{
  "n_layer": 8,
  "d_model": 512,
  "n_head": 8,
  "n_kv_head": 8,
  "head_dim": 64,
  "d_mlp": 1024,
  "vocab_size": 8192,
  "activation": "geglu",
  "norm": "rmsnorm",
  "norm_place": "pre",
  "norm_eps": 1e-05,
  "positions": "rope",
  "rope_base": 10000.0,
  "rope_fraction": 1.0,
  "qk_norm": false,
  "attn_scale": 0.125,
  "bias": "none",
  "tie_embeddings": true,
  "parallel_block": false,
  "init": "orth",
  "init_std_qkv": 0.0203,
  "init_std_o": 0.0,
  "init_std_up": 0.0203,
  "init_std_down": 0.0,
  "optimizer": "muon_variant",
  "lr": 0.0072,
  "lr_mult_o": 1.5,
  "beta1": 0.9,
  "lr_head": 0.00595,
  "grad_clip": 0.5,
  "warmup_steps": 200,
  "schedule": "wsd",
  "decay_fraction": 1.0,
  "decay_shape": "pow",
  "final_lr_fraction": 0.0,
  "batch_tokens": 65536,
  "seq_len": 512,
  "doc_mask": false,
  "train_tokens": 431100000,
  "steps": 6579,
  "dataset": "wikipedia_en"
}
Each number is 128 + 24 x the weight over its row's rms, rounded and kept within 0 to 255. Layers, rows and columns count from 0. Numbers have three digits each. The size before them is the row's rms in percent of the matrix's.

# layer 3 attention value, 512x512, rms 0.0446, rows 314-511, columns 448-511
101:122155129134083108155108130082098115090124155120116116144105106179107093129128109160101088118133142121142106099155108109161181147132100135184153106102079099130152104143153086137140137114156093
103:148165125100127184150120175173124132156127122155117112106117102142134143147145123117122084108132139102109149139159107148119145179156117144164121140148137153126135148113161135148151128129156113
104:113135147086128119085070128131142151105148159112156131159151121128136126118133150108131154116137129173128153107113130108118087154113133170130185101121131137116133091121134140142111120129133110
099:092156088151139133109133126090121142149144120124115139159155131158149140132094123136120111148124172131145145117122118139146144169153101117141093103159092172129121130133135170095077150079120114
104:156127148118100155140087131100143126106109132097143150098145122156130142156105147146108082132140135118154137135103092136145109135138168108123172128114092143105100120117125157134137112102106111
103:082121120145164113115170155128125150136144163109097106121118145123111147116127141170102132089104154164121151161104160140101167075133130153169076116158098116129093129112117095151128134116163107
119:155136103141088139129127162162135151114112185111110152124130083130144139129142159122163076169139172132165122123129143113144119133121101135109150114176119133129136167141140124133145128102151166
117:174141135104136114114167112141084105136117148110108124105157117148141133111134078104101148124082119106155087104102132133154179140105077150121115139132146095143160121141158157143100118089143157
108:115157165149083116109136143167164145110041107138144104113122140135159091126152144131132136118100103103130156153174111137152153129146170147128158165101138084165169154105139122068114096138110093
112:144108120127156147113107096153132153159102130144123130152130136118129145134111089165182133142164147091110111143123109118114155075145119111148112119152135116137118163137141138095098138155083079
117:110170181098125117165176098083156121126135106073157147142126159140140130108141163141094090147114093085118130136145105161120118138146119138142138093161136097103161175117160105159116143121121170
113:104148158105133160118147088127136101114134132122156121118154092142111123148112119149119158173114082105149129094115134128137160097118117119112164116110140105140124127129117135148109104103159148
117:126150112187104118146130108113139136146097099122080119144142149155135145136146140120118134083120092141155124098147164080139141137110120120129137124123123142113138166048129103090121184140125091
114:160120086104125157145175163156137092172129119100131121159100091139146128152156105158131128106167078152110123121116166089140127102126137077121152101062159129186142113147073162128153116125145093
111:117135140154138121166121127116125136146125157123134132109138123150143150156111126101162105132107159109122123123113110167112083110125106107153131142112117090169131101114124111121106130101135145
109:128122070108126143106156109140139148122158168129100098117109074149100149105122114150133122137126159106068126116163105124107120140091123166133086116109092109147055121126125100198100113111175141
114:125113108123119116172103139091125145127132137147136136122138115110103102128097133102119075143129098163137141126155145112135098086118133133154138115120133161109126138118143104113146128117168091
111:147065135137110117131142140154085150133081163104162139122131163111125142130110090100131133113107117151153134128135139140109098177132170111117107125164108116113127147121154174136145104099114120
111:120130102093135153112114129147119155170158052126130140157137124147133149093137131138114178147138127116166153137147080128143121128094132158123138104163161127127147141184103130124103114156160139
106:120155114123156124178138134146097160150122111105153116093080146126113105141140109127129109115094139085167138128152148173129176128110145126115116103109134097126132145135069139145171143129140131
117:151076122102168102126104142137143105145102111142136156125175142157117153091079160116095126127116121139103143120171166124172133105094148133138105107126098103094134110126135149112116110159098088
112:118111120098158139151117140141128121122111163160105161086085201137144129126104148087086109091162134090133120136133153163104149157088130140158124138096128114166126134125106106149118146106122131
108:131173102102098113097131136126113110113104124178167161102163167176104113144175123122118174084123124129148127103127085115135112122085147145116159130156098120115154143128146103150138122128114144
109:143134110087132142106152157170119074099116118197143108112146091099110133112154114085145178110132121141165131129139139081157102122138096083132107162106155117130172082108135120135127126136122147
110:109105092099149154126062120086167123135154111123105160129148134140110171115120110112161152150124078144112166114180153136110160098122111152138131149148126106154117085101141120119109130106103111
114:140149123135148126119092132122119139098111109162112111133139117141156125096087111147134092150075125093166121159118120087066134127126164143099117139121117148132133139121124116163111120173110109
115:159129148114108131183137153171134148129141145171185055111086112113130165093121119117059135126114146132159168113120127150149146114098147122156096125104179098123125116057127078105162129102119120
120:135097145090115135121118135067145108145138171078108151118158098137158149112076150166155120158162077118074128128120145144134087114188089172152144122097148145142110144186146122140149140116133113
116:116119141137122154129144098127120168135154074152126165184143140156158156097108129073138130109171157109117139128161085112062148115159127093113113165133094139165127187168114116096133149099107149
115:129097152095167081156132109111129106120135140105095114162086161122126115157127156116139142124133134076092101123118149122117124140112104085145122106157157139106128140130110120089096122098120149
104:150151127142171092082115115114122141121125107148110145090102171139141104105162085121161168076186119112139122123118116144110100124152124101116091148126113164119118151127109097130144134137099169
111:113144153130157123147164101119116121134140157136128127128139147110112126186118082072135110115095124132157081138135134129115138089123113069161142102123105126100109109113095124123118079104103107
109:099116116128096140102114099158142125111156125085136128166112128160135129164142139136142119164094116152117110109155089118126147095152074136126146093125165168124094098180128115162139130141177167
118:139091086136185102134145122102081189120129125154147098152137141133096104104117110097135126168150161127130128159152121120126116112125120157098086130134125148118120126083094127125080126146161143
110:131138118121144130130149097121138183129135157075121113140167119111136135136089146160106131118186103109145111115128153136158128109161107119152152119086119108141114157119107127102148108123097144
112:132142137112136135149139138140126170148156091136100040127131132173120121155143139141135106146137164123112161156107115130112139089122131085097114121124142162118127142112140110117128113138133112
113:162114164139136113123115102091163146166118117148135144090139095147150136136112102121118162148112143113111121131130119134093130097106073183105156107139108133143117130133157133115129145140104132
117:132143124114114150149109107147129112146077166158149146162143124143143104100100146099131133097161114149116153087144141120101121093133096146175133147154191172105114146144128121149166111137155126
111:114093147112088137164146124143110125121153147097148116113110133156092152148149123151110158133145121082121110122161126121121134092102156108148092167129111128127142131132093137119121122126113120
113:152122148178134143141140138135095102119149169143157144152165165142118130140113087100109134110123128099135122114122090140139149096120093119152147092165143183163095128154140150169099139125106108
118:120105174103102115135113146141099121146137120125090132103116169142137147072149135151171167125139119184135131137136168141139128129132127156125128153111148117087098112091134142100135119125143127
113:129132096120147065149107117125124134100113134103139068128080198155130127105127094175126161113158110113175136116120118129134128139133109124135134118106124138126131115143110113148123090156137068
117:123131106037127111103117116139106142107137085137162132119134101132110125110120162112128124109165147087114090154106130148108095110115119124115078155136105104120098198131140138140128149153183118
108:103147098120132157121147191164166147137151113146115127138106116117148185126135129139171137128113138050156130102101134108140106122095129152097093126153127148110157113088120145111136097106160102
120:135156155108126166123156114124117120184161155106133154140134097114116127121113114157151109103099122113168128138111142098132148085147135127101145107118159126095151152156093134145134128114127159
110:111118167119135176125134093102138104150122138156106166111083100104152129107116169152134113116181138132037110157145133066098161141142094136099153119128121119118089122129107140070155109136128135
103:119128137127139141136167093140141115080142130077090095119141112117152125127120134119075128155118118152169126102147158136122147165151104126112147113127151123086108123135095153143114099133157177
116:158136124118152126108110137133149115142142159161129167109121110142166129105099165092112155122134150133130129162113112121120168111122130182117146102105154090109099091149136127140116108156130149
115:130136121149106141124099098131138120128146075137119109127162078146086112141092158131167110125136105111158121137146115159145124127151149100120143141175121198122107136141114131108087149160083157
117:137111136084098150131120100113122109158091157131117100137113089128130113123140165164157088125106130112117135145102118144128102157118156116140147171123117139148074119164098135115097152146142197
123:120148096139167145138130106097130141131072110115133098122099086091088164137132170142099149162091126119095145124106105094119103070124104118129135162119125099187168145116121167071117148129122124
108:135101150097142116133154126120139102126101150122119095167167109071091140126124125153148087119084154141136112101099170139157110139119133093138162155130123184092117070128134187099092146141129105
110:086097088147138122130136164106116127064103142042156140129117160157094117118111125125122141157129127104118091128126117147116133115111131108098173132092171164145136163161146084179118099146134154
121:132149109131160157116100087158156132182149168107106145111159106132077114110143174099139137128130153144154151106130116131134125109113116126198150122167113121122082110127163129135130120116144108
103:116126138148114149140179111166109119149159145065124155150139089169088128180144123135089164185080097151160172099114095113178142096153146104079135109107115151127133157136101135103130130118136141
113:156128126100152107138088101144145147100097091109138089120124104100117131133152080143112133183137132105090085063082147160115124145136148086120070144126138170129129114134122100132127149121116077
107:140125100127080154106139166124119129139105147141106118139139097147101091095134088164136145126135149117145148142128129135142106112102192134103144114126118156117099164148128187118121113100115147
119:143108120144116104099094115105119132169104132138113137130122120107130129139131109094134098111155163124154148127122135122131101155127127138105125139151122128133091133108147149150117130139114077
116:133107114117135151109115125161169104109144109150127125092132109139135142139152187095128123096177111117089103151144181111131108105118111138145165134111147158178083141137155149109136114122165101
110:103116142107095156124128143128128080124149154094121156137110135144104164171120136119154129127116137162096129148112183132110176153128116124131133158120109123132140156118122152147096176073152105
108:119165097095112113134170116096146144124107098135119134095144171151145135133152118186130127119122100122154169119093121111164163135136118131116117114127120107142162131146131139074120119171142122
120:105136101113118151132112103147149137130105080101186153154154102105107110097129172154149067140116139134120132147147113123098140125149099145095185102097137076137101137101064179111096140142130148
109:081146130095101164103110158105123115101157085102125098130138119166127110127124103146155116107089158127113114138110148140128120111136114154119109086170113152114125139177134070142110136108125126
106:163100132178144139136143140158140156120130084159098085149125110150126147141138146083111153109116122079149103190161140133129122147132105142116092103119091152146113144133146148081092172149139136
101:114127150141104123170116162120126134112112156150150114170115111151180117170181127139130136131111135159103159159124147180115135140139119151093143113171145116108122154141104119115165122125142168
116:145116141085144104092188099145157136157126136110108117128185124122126108107101075125145193095157117128124110132109111158157151102108107152151074132114126146134084151118122122142127126122176135
106:162098121129133125135083145131107121123124136209109078101076117156103134113173123142107111136175157144144118125117159132105128133146127129140147128113109131088140072117089089156129153153136118
113:071158087159149145135165099135135120087105099124102137136140099109092116132151135117177106110148104119132098112131123120069115126146140119143109139134113167148147126137133110158153174129124126
118:122140122095105121182092182165151195144155163125165092110130119155124111161153143128173152114151118155117141117119151105127122092150093152168121174153093133156099105130141119132098114085109102
109:089140138122114128111171163140148107136156106143107150147133116096146109154098118083103112077129107136137117131133133127134137106110111151091168158142150146168118093135110132155134147155149090
098:103133172109120139143153125135146192107130136085122124147123105127147128123132172094130122128102119096097143138113133143127074148125109154137130127138140118133140120174137171141101113128149099
093:133098102119130133112109148092157172121138148154122111117155124072140113163133148097155126120180134107139135154117121081104107166099134118137074129070151144116097099143116128117108152100105116
096:082121079115114139075118147089163111108133126111125109148159150144126136091123102131153157092086137131128126138136137101098160112164113126144148113143135118124144159134130117088146130085142156
096:163113100108156135129130139138137128123146136108108111155133113113097169171156140150113079133087100184164083142150102128173114135148110132084113081133076162154127093164156095117170104101176157
096:147174129134154129139117139134141158142116139145125129152094132116127151124085114150149128081135113129151131136141104121151165113136127144115106129111149128078118107129166123103176107126124139
094:124121096139117092173124139178178132136161096128165109153125137136119139124129146121137100157092139106127138099125126087104116138155104147150106158113144143138134146101101165109130144170093112
094:151121126119098093209129119157116133165144103123110103130159114152111119083138144124106120116120149165093161129121115111163125143103123174055147114156108083136127152152128113103143107144135117
091:136143112120110149139119108090155053137104152098139127124148173109112114106106142136115084122130160111089138138125059113108121130156187154177126150150120121148107100104118161113117133136119146
094:130157108076107160151137137125093128152115135133145142138170118109136100163157125120087101198134090147129129137109151134143113136159112199087119141108138106168103140132120127115161147126133114
093:135144132120133099136152130135126105149134129153079094116118143122131106157105093123099136078165120093126115155151108156144127133148142125111117123102169140130102152129133152112113137112112146
092:106115101146116131136112131146127140114135129120134122163093123177150118075134094127134088108104158139151163126167109074135083131105111137154152142149145139131161124121112162077116182124136113
094:115130164111129109117129128106127144180142150079118146119089140120117144160158080174148154118164121115133113131119110121146128091105113086107144119091112167088111134136111127157149106148121122
099:117145132106133156135114082131085153119100079149158125155143131132104086142129114095126112125161133129123095198077089100124099126094154141124130142145101114093152142175101123116157121131128088
099:128142122126111161133125119119104121176148119101138129175179123157151180112130131134103105159101152145086103119118128119119108152126110101112125089141133126125119128118134074126150106093098154
096:137108091096134118143126152100114130122103158125121080131089128158122175131154111081098123124108156140174076148102110131146094128127144169116091138138124133104130089130117154121092156112085133
096:187124142080097136117137121163148123067182133126131122097143135108155135148114108106127156101119181093119124112099163085153105104108099095107135182142093149103113103115122101105119143133098086
089:099138119130135132120121134157139152142174138095153109115072153117136117118120116115116179113130150147128144103127137144110162150149165131127152128133096153174127145108134139095097139161145118
097:087121136156118160079170097138092103135189136157163185101124135114127153153163142141115118138129156073158106151097112103140138121098100063124111117092131133156138141088158132184142154170145150
094:136083104111129118125151133189082093128086141146165110148156080125118141159062084087151140150124114106128174145134165125117080210131108122138138102095147119072128085098168134103134104100173086
095:167138156067202088129139154118111117139133082133107120155127157147135151130139122139134108140111104103091136157146133132122120095141128103142152132132128166104123116119109108099114135133109124
099:156160101132108162101137122170118125162117113143130086153136153088128155101093080159116103104114121141137159121120110130137066144107103092089119153164198124142126142112129126132136175099136116
095:124098112091139122119133163095141125121133127135082170160117144090117116120136149128104156131167111103138135154114175132148114142132102110137143149108119115141124129146154100134111131128170141
095:126135120123130092129123152146131140121140138103105120109133121108119085149139169117157119092143107163178117113136128134150101127138144158165124154144108116105113136091101138125124129140109137
088:134144130126139135174119126133144134098106114114176129202107066138143143113137052170110134114129133125132111141162148092137164113131142099135157136131124119142125142146123174147107106100158110
096:141125107134159086098133112149125130148121133158174119130113136131161157131101143129150095153149120116148091117127126117126111136155152074138130098091128088119130139075093121124145149110149140
094:107112130135101137159157129142161139084148150118111113103120125129110130111138101099153116125154161115153086133093116137135121135150180092084134144109153205092160143149081086122108143106122139
093:141165145163144123111134110139114124173146123146107147107115134113110143140153112125139130124134128129073134088158087106196126051111109097083095149145109164124153129099115103127091097133107134
096:115144130148133124160100096114151155137155117119123103096145114137123165106136142143111144108119113141153118073163158109128096090082152106126122149105078176100130126143119121139136127158172138
094:117119116146106120125147126099099123140122114124160143116150134145134108113126099114068105097116142130116149104140116147132111134108125122158149102119143133124171075122132092155095134117167092
094:101182131091138136146159142124163147076115125130136105153139140160155159124096140114117144102126113145153138188157129153086135098080152140130183137143147135146115120141104110107122159137119094
091:119108159108138119118127133162062158089110143120166138109112103147126101132167099136131160149102104083132153124127144095113140142111130127156119133131118102134100147108090115140142149122104189
095:141138179128147144130108122138141152077101104155099159103123132097119158189133127116115147143147099121096097121134130135090076092111163096119100144163108105116130133186141095099106141116101112
096:142095140150183158087121117152117139093128131136132113127110135153147100147141128162158149097112094152125144134124166153151127124095097119101156182125125128126165110112106092123162125118134120
097:122123160182133106142114126118117134137154143137123145091132134132159122138120195160129186184126111134144121088128119112121129124136120128157124159087165156080114129107087135083133133125082122
088:134178153140125122101126133120120136159121134149142141094145119127136111170128137163109191108129098138131101131168142114120143125145155134105128143122141105132119129085097166149094130164131148
095:134131118114102123129135085133108127125136137166143153134092129104122066177173123158141082082121141113129128113128152107165132127117155131160082107099131132109135129089138130129106146104147114
087:107054077103125159134148167165155116111085130137087150127127170162103121140156131184119131108136111114129122161103094122130153131164143117094099132121141117171158131134142094159123130162172112
094:096138110122184147109169106113119087136158133125129104093111181134122138110183118146134095079115129137104075135103100133117166106110138150160122150125170145105085184124140159128155109171097164
099:156139101132148150127123111101147161139126110106098102105136111150103150127124111120146136123133143158142113109148110112104117121105109160132146093117124126161106097090131099116125127170168134
096:098122136098124135140092130126128121139158128136102147125120134123098112126138144140138147059117141110119112135111118160138122102120158090161121148133104180123097131087164131146132121124131141
095:142085115134145142111116144145159133126109123130145120126112109143146107154150134118176103132111113105172143154086163149130161106088142124192123111124114087126117099131121111124159151161108111
091:135139175108139106087122131175106107109156116113118125133093153116101161056125146130145127097133136162119105138124107151116112108123133141128111124147107158113153138159119140148158089146110160
092:205149132128143142141120115158106118092153165104105102092094169115127128117107127090103107130132133125091126104133132173152146123149111073124123145144156099121168115136174137149099182118087103
090:128125151095087100151131118145119119153147123080154122100119125118091114121141094091091138127102134119088123097099147158121119170105138144103143145133136132104155170139123085130111121146144113
096:093120068108183156174122136126146120065106127063124096145170103110165169141138117105155117107075135118126076121128118155095136145088128118123122116132169174116147197128136096111086137169110165
094:086155157087123093122116118132087110133136143145114118137124149125114170133143107139137092112125150136171112120127133162090138099160161155141161090132148122139162115147162104102125133093138130
101:171169139121136136121143117131149159133130113150119126149127099102128129140114105148122077152149095109125105142110159139154127128136148135094108104149133153095145150107123112111130120170113146
102:100148119106155143124155105133090123104080109104158124117122085141086073113124158108132097108132082136118101119191129144076106123147150118096158107150186137133105137140140120118120106078130159
094:145118158127136142137114112117132118122105114172153105110115185148077135160121123126166117177102110100142134137070141086108097139142108128138120122127130115131092114135128116152107079107142155
092:130102153100159142110144103088115083121111112151130115132123123074135062147182088185108127132143092121153166121086125156133167114078088095109119116157133113142125142163125099101113108107126169
093:083117120167088099106121102143152116117105135089144199130103157145115154135128124160131174104093120130121121117140105142144123139158097167109141121136130111124105158153139161135089122173126141
094:142099122138123117131107168151139103112128162134152095141102145131113154155100123117127121120121175111149136102128104080143115119139103150138132105144159146122136119096146140151130117110114136
093:128106104124133098125099124129142098082093139131185086121147098166095138121194163082119135153143146110130112128123180162125120081152171152160146091171129166152158171141098123118111081144116144
089:124130130130133127130129162112161120125137151100076115120145118095132132151116162167116107087171118138108136123117104108125112080145097138141141125112114133135105132148132140130138107124148118
099:125120109141158126128129136111120115111055115136157094126161087132106097119157114079169125108148105163126150137114147136125109122164149107185108114158115168138149115120095137187133168125122123
091:115141145153114132086135135112128126119130131129132135134140109107151148105135126170102146118153140162144094132095162136160134116112139117120147104144115121087136169129116104147152161155133117
092:119140165139112092122112115151115129150142112080145165091128131084146123158152116106141125143085123115115145135164118173148162127141148161117084116112098102129155117119101072115141097099127090
099:124106103096141132107120144138123149127108107133153137121150121124154135120135129070136130170123115187135128083124157205111172127203113121117165138129144149165145132098082139154178122130109162
092:148193114128145131177134125144153153171132094159162140111142166148106126140096113089115154107144124141122144077126161125133151144109142160102120114140165172119148125156101130150157106147124110
098:110105170107130159149141176088134139093117090109098107118122137130094159146109137128141144101135114129102095130145140126104124120154148082116129090141116122126152068129134170136139145156131112
093:115146114139144147153157102107075132115116166126153134113129126109083139130144111150149171123171150115111188127126126103124120132099204123086142109143155111138149103152114130150174149144104104
096:138111117077118139123141169086146134161196105123149122117141160164139145121125124132105127141138102101138133115118082144114159154119098100115134128133151139154169093097152121113118122126158144
095:153090159122180127089106150133180112136139175140154160116125103086174143102111173106095109168133139135128124131110133097139157151120138181147168158148145149165177140144179145084089137122133097
086:127100153137111113138132115093141135119129155148148147137163102130120151114111156104145140161134116094131123103118137146089119152095137137158129149137158090147107115120105123140133135110126091
087:142136106110132148153129151155154099131105100102148138139114104169161143167130146141179156152127120095150144165160126079063150168119150149130090106124123141123117130120132155120112144121132114
084:117122132116185101113114104179166160141143126132142111116141127135131140156137101071130170126145108164150129160152095186170138151128134106188134148150164121168122117144147064124116147127108101
089:088146108157149120125133100107132126059144094114094138139116136147127114134132065098128114148125126114146144100155078148143127135096141134143144134136153106136138136126092119166098147086091097
086:197119108125130123142144143092138097110084153104100153115136134121122138139149119105154113137110108098124062132182076151136114152115159172134093137119116107137161102134110155110130163104147176
087:154115098148099156140151127167145154131124151124086183197166111141111169166108055109129117142102131146136116124105139114157077156162120081138085112091121132146127128131142110145119174122094141
096:088166130138165144085142107100152128132092106094132109123181146087172131195108121096112139124111122133145115109155144114108140126130142096134176108092144127115136138146193111099127088086114141
082:145118087169135152149095161111117148091133140139120111154173151157148187110153125146099164124169141126102089118180143118143149119100121126078109108109128084147106151172102088070086113123096070
082:124094113143144124148112110131137104134148083131115073146133156174136128157130139089082122098130133161124107133113113135160127154137088142122156123133103100129097127128133124117120134152130143
092:150102165169118129175096113149131118108136092155090109096124144098127134164122110154154104133125131139142075107124174134132085117120119133086100159104143116088138101117092095094159090162093087
083:169080141152122149167156141146133119119166130102131136121151096151130133128151106117163159120091126114144144102097125143193099108160155133121112075126148116134099113139126127107110124187156155
089:126144109153175125163112109106141152138162153119165157125061161114144141117114137133183094105152140106097157169124113135131088151089096079141152153086098143098126100140136125127125093150073147
093:092151134149110093133122129150108139108126155167094117130169099146083156091137141094068111133137088165116130145148098150141141134115101147126123127127138076126101092148117139129151171134106121
086:143076095116135163124122152135092103085128119119112141111089145132134149147157123090110106130104133130115149112071138063137115118121173119128143143124130127106197085127115097161116110145160144
079:162150127110115118135124125128081126150116107173122092111140118142137148087084111091127115090128124179109136143111138142120095161058096129117130124109113127096142150120120125080130160109127133
083:176122158140116160160122060128154121136110143153103109133130083144172146101154139178154133151137143129101076126129105143145128121146107154126148133139117108110148136096114118116093123134152173
081:103117100127149118095132116138128119122159095116137109143114112112104128128086071130107131128144095115130130129183117120112106126124127143154115109144138126147101132127143160099143138129148170
086:085145121102105115136141128135104102089090166125127109081108160119127139125169125152180117137146131131127091128116128142131121097167094136100131116125109114174123128132112098144185130137150107
087:093127144133121114146121105123072124153162101167144144139102151117100122099067115098181132134147133108148157168130129138151116112114095151161148111129133135125141095110140153158097138136171099
087:131109129113165125118115137149128130135118107188123125119099158140111089094160144133093089085102099141060150133177164152156142152064133084153129068121099126099137150138088135155164088113162107
087:147165127119149109128093148143138170117117160107134103133131167081170141100126151164126105093099162111147092105107130114107160154097088126118141160123130161101173142141120123136148105173138107
084:169139121103131112178098066137087107098156119165109157173125141133183098097132124151101099120126122160150128123120113149140120132165125123105158079148117103097109100128119121169106120126132109
083:120108129152147153131149166151123152109135061111122123116143126144120157151121156150133151122123116074116095109130126124146106127146103135093136135145107152116129138107094127075128093145111131
085:115127124110117154154080122136121166125112134123132100133146102069126108127129129121109114145145129133129163163113175173107125108132116141157137138121099128110154157129159100108114130118146122
092:129167080134120083127117078105145186091123164114107139104146119097133171098104164104115130150128137142131125111130149174116082126137155131122162182164104119155145082125127139130131096125130117
087:116137130107110129132191168113112139124111164114107124119116109119117135077101108130150099140136150118137134151148131104130134140133131120069093115091136133127128130135119131157125147100109104
093:115159131166148115137105145120115111088126180140139152120141129126121154085120121176124104103150104159115133108146171093112092133121146128157102123146174099126109115117123121110145094153128177
082:130120138092110149135134111152106136175165094122109157134105135119121040187113089153131127169103093102134200156152132162155188113132154125120153125108179147101122126076103177139140131182125123
093:123116153158139171145087108064152143098121144104122096125092155153110096085183133119105080093135146138132173089148090130133171146098138107195119151167141088159076134119139122118109076133111130
085:120182102162134152118147179118088128151152168137171103096135121120154135164129085118102107112138089129156144110097100152129139155126133151167102131172177109136088143140122146117135125152124107
082:132115155124087154129137142132143146093137145114128169104152113098129122152098140142100156148078105098146114161107132144120084097106129107134130129082136125117115147147132162140121140160093111
088:089122083136122088126121105133118130140050134118140149159096119118100147111073130103141099089099135132081129114151125175134146075092123119104153109137163134123144120110125140118111119168157125
085:159144124116129143153084117118163135106125159118118103157175145135153115161126179128163133139111179125109137176114137098130108150117151138091152098115119135187114131144157127130109165083068092
087:132117104145123100098116139165126113124142134110171133122121116118129178095121091107152132187115117136114137097080153108116137158155136126109111139105135101109159125114119167130129149144130150
086:135164171090142159159150115183122119146126136107100144104127145160127132148176088123172140106121124108150135143099157082139116105172115119069093132113100146091141113142099137100139132102174151
084:136171145126103148103100100099130142080130128111084064120127134099082117083155089169151134163102139134150121127139129109121137159112133169153145131117128133098122139098194101100127110202140112
092:133152142099138096114156143124101131102096110131083115117115101140151081154087110080094142107118158110110128112101153131162130127086110109086147120137132118135145115144119125122126121161126116
086:119092137134140158130105109142096165142073132127151098124151155070141134150135153112156136123136136157144123101166140127140133115110136119150123114153143096144148111103077137150175121143115092
085:106172091124134112141137132109147083135140108105100138097118099119152095135101140139071089172109117099114143139118153117156138156070153174107123115132076117121170122147125109167120090138130121
084:093104095073120097144159113134094090154128137111150113142141146127112125143183124149103138111107164116192111094128116158195144170142163099106116097097106127125132138135147183134134126112149132
079:102112125113095106113168140072124125151116143099147121132160150072099125084163144077077119107163156164114098085130103152165113103121139157104110161133113163107124114098129103143171132131113154
085:132114120121155164121103107145158105111135127100159146121105167139126114101114129084122096098155122123136080162096123138167180122152136135130132140131129155125159154146145153125098146137160133
082:048133147100127113134090134092162108116127135113141146120096149128104134150128116158110121170124102120082084131166131113104134146177093107137135135118149129133112146193144086142153148131158105
091:140145099117125148153123131136095134128124113138122146139111146113099133111166138133148079128152127137097120084176188120118090105126110085126079131144144113126126130151167121100113136177122116
083:173099140114121090126098168136129107139141118102121146173136143156126163089091153156142135122128129124129155096133104115127132083179135141165104088154134140136120146174120114171120183148097135
085:100124127131105134109130157132128150144136141133115118162121163143112151152126138084149127116086125128140106135161161133120126159081148093159143101147158117139140114132119158130127143083141103
088:112116143099105151141152179140093110167170147125151086125151067096101141114124115160096129111125167110135076143142127095163151150099129119119089179125123153102131171089103156163146129107139129
082:140132138105129132128109140103130101112159143121109165145122183137134103191140144146159155113141105079136116125125147125152140113114111182111144112136124139135120134115114116126154110093128153
092:127138127158105184135118160149119110121125155120154120180135146130141133126141141141074128126120151128122122121109130153151158142130121189142116097109136117178135122081145084133101106129115153
087:140104123155139128138136135129149094139130147148124163148144137127145140135095101133159088136117110121119090161102128176123095114150117117119108167173097124151154160117170092133083134110097084
083:119129113135102136168114100127161117136149154134116128093124121135171114105103135112098130110141133179120144114108133131141142111118095139106151128087114117129155169123137149128107147113115139
085:127143108129132148081098134177099110169132197109140174127102133091161166125097166163122115128153131098100143130149099110150095111088151122130131083083117179132159094090155113123169117132149150
083:153143114149097102130091091101109104142199093136120064125120134096124143127161145116109111127145153146156175131132116103138097142104130091085100107148147098159134137183138127120091132109119141
086:070111159124168137099108131129085139131086137112132140108169094126108126126093125119152124150137092166134140140129128116177149123141140136106098172166144153186158134098136153126136116104109086
091:145136117125125165121164131086163144125108122138077071100095128135088144112125130146106143123118156099098086154075124158118139158130129127145158121100110095103136120144132114154111146119133165
090:146176134159123094145158120139115152138091133108117127164130090127137128110129160146140113091108080148139118153107162115162104124110128147098152110102110114141124134114122093146154187124139144
081:107115105131119159133128144136123133139123107146114129164117075175147120114145132105173119120094130092068050156130101140090151072126121133089141138135079123130132128119112110128098170121153129
082:123122136128150077130151137158107125129117104150110120074109161140124109141117157081129109114102110126137145109137124119122082142132111097155134092152116126135146116139089103137152136150076105
084:127147133115121131100126131079147167135164090136148120167120134145128150148099183117132166114143152138160133121115111126131125139150120152106122159071126164134143119099123094107107112153128135
089:135135142123105137129106099121119166140146094137091097145141128166111119177141136133140125154143161125104139099110118117088160118200173155137119132159104097187115105136134163148115141159106117
088:146149116134124120132157110085131124171132133162105170156145155150122100124148108117150124072118124140143156172148121139154186120140142119094116138112099102154135170124153092105101152103133122
090:106086146140149106140086130119138173087110071115114122185120137115116123117092130053122143090145113076123102141150119159091143141150113136158118129163137106103151147140111108110119139148102136
084:089149076113131148137139141165141095116159105126077110104122109109126130155138077150114127146080127101137140139087106115147106127143117148175137112075110137140125099090175152073087137141116085
092:162118146120124124115053137107125154099114100129141065122133160163159083090140111157097117153089115116130110142131114145127104141126181124101152133126143108082112079151120128144117132180107145
086:158139132119126112077127082111134166123110145115143158139110153104144108151151140117134137131108123154092151085116137166147134089114152074128150127146123141110170143125152129144136121093110132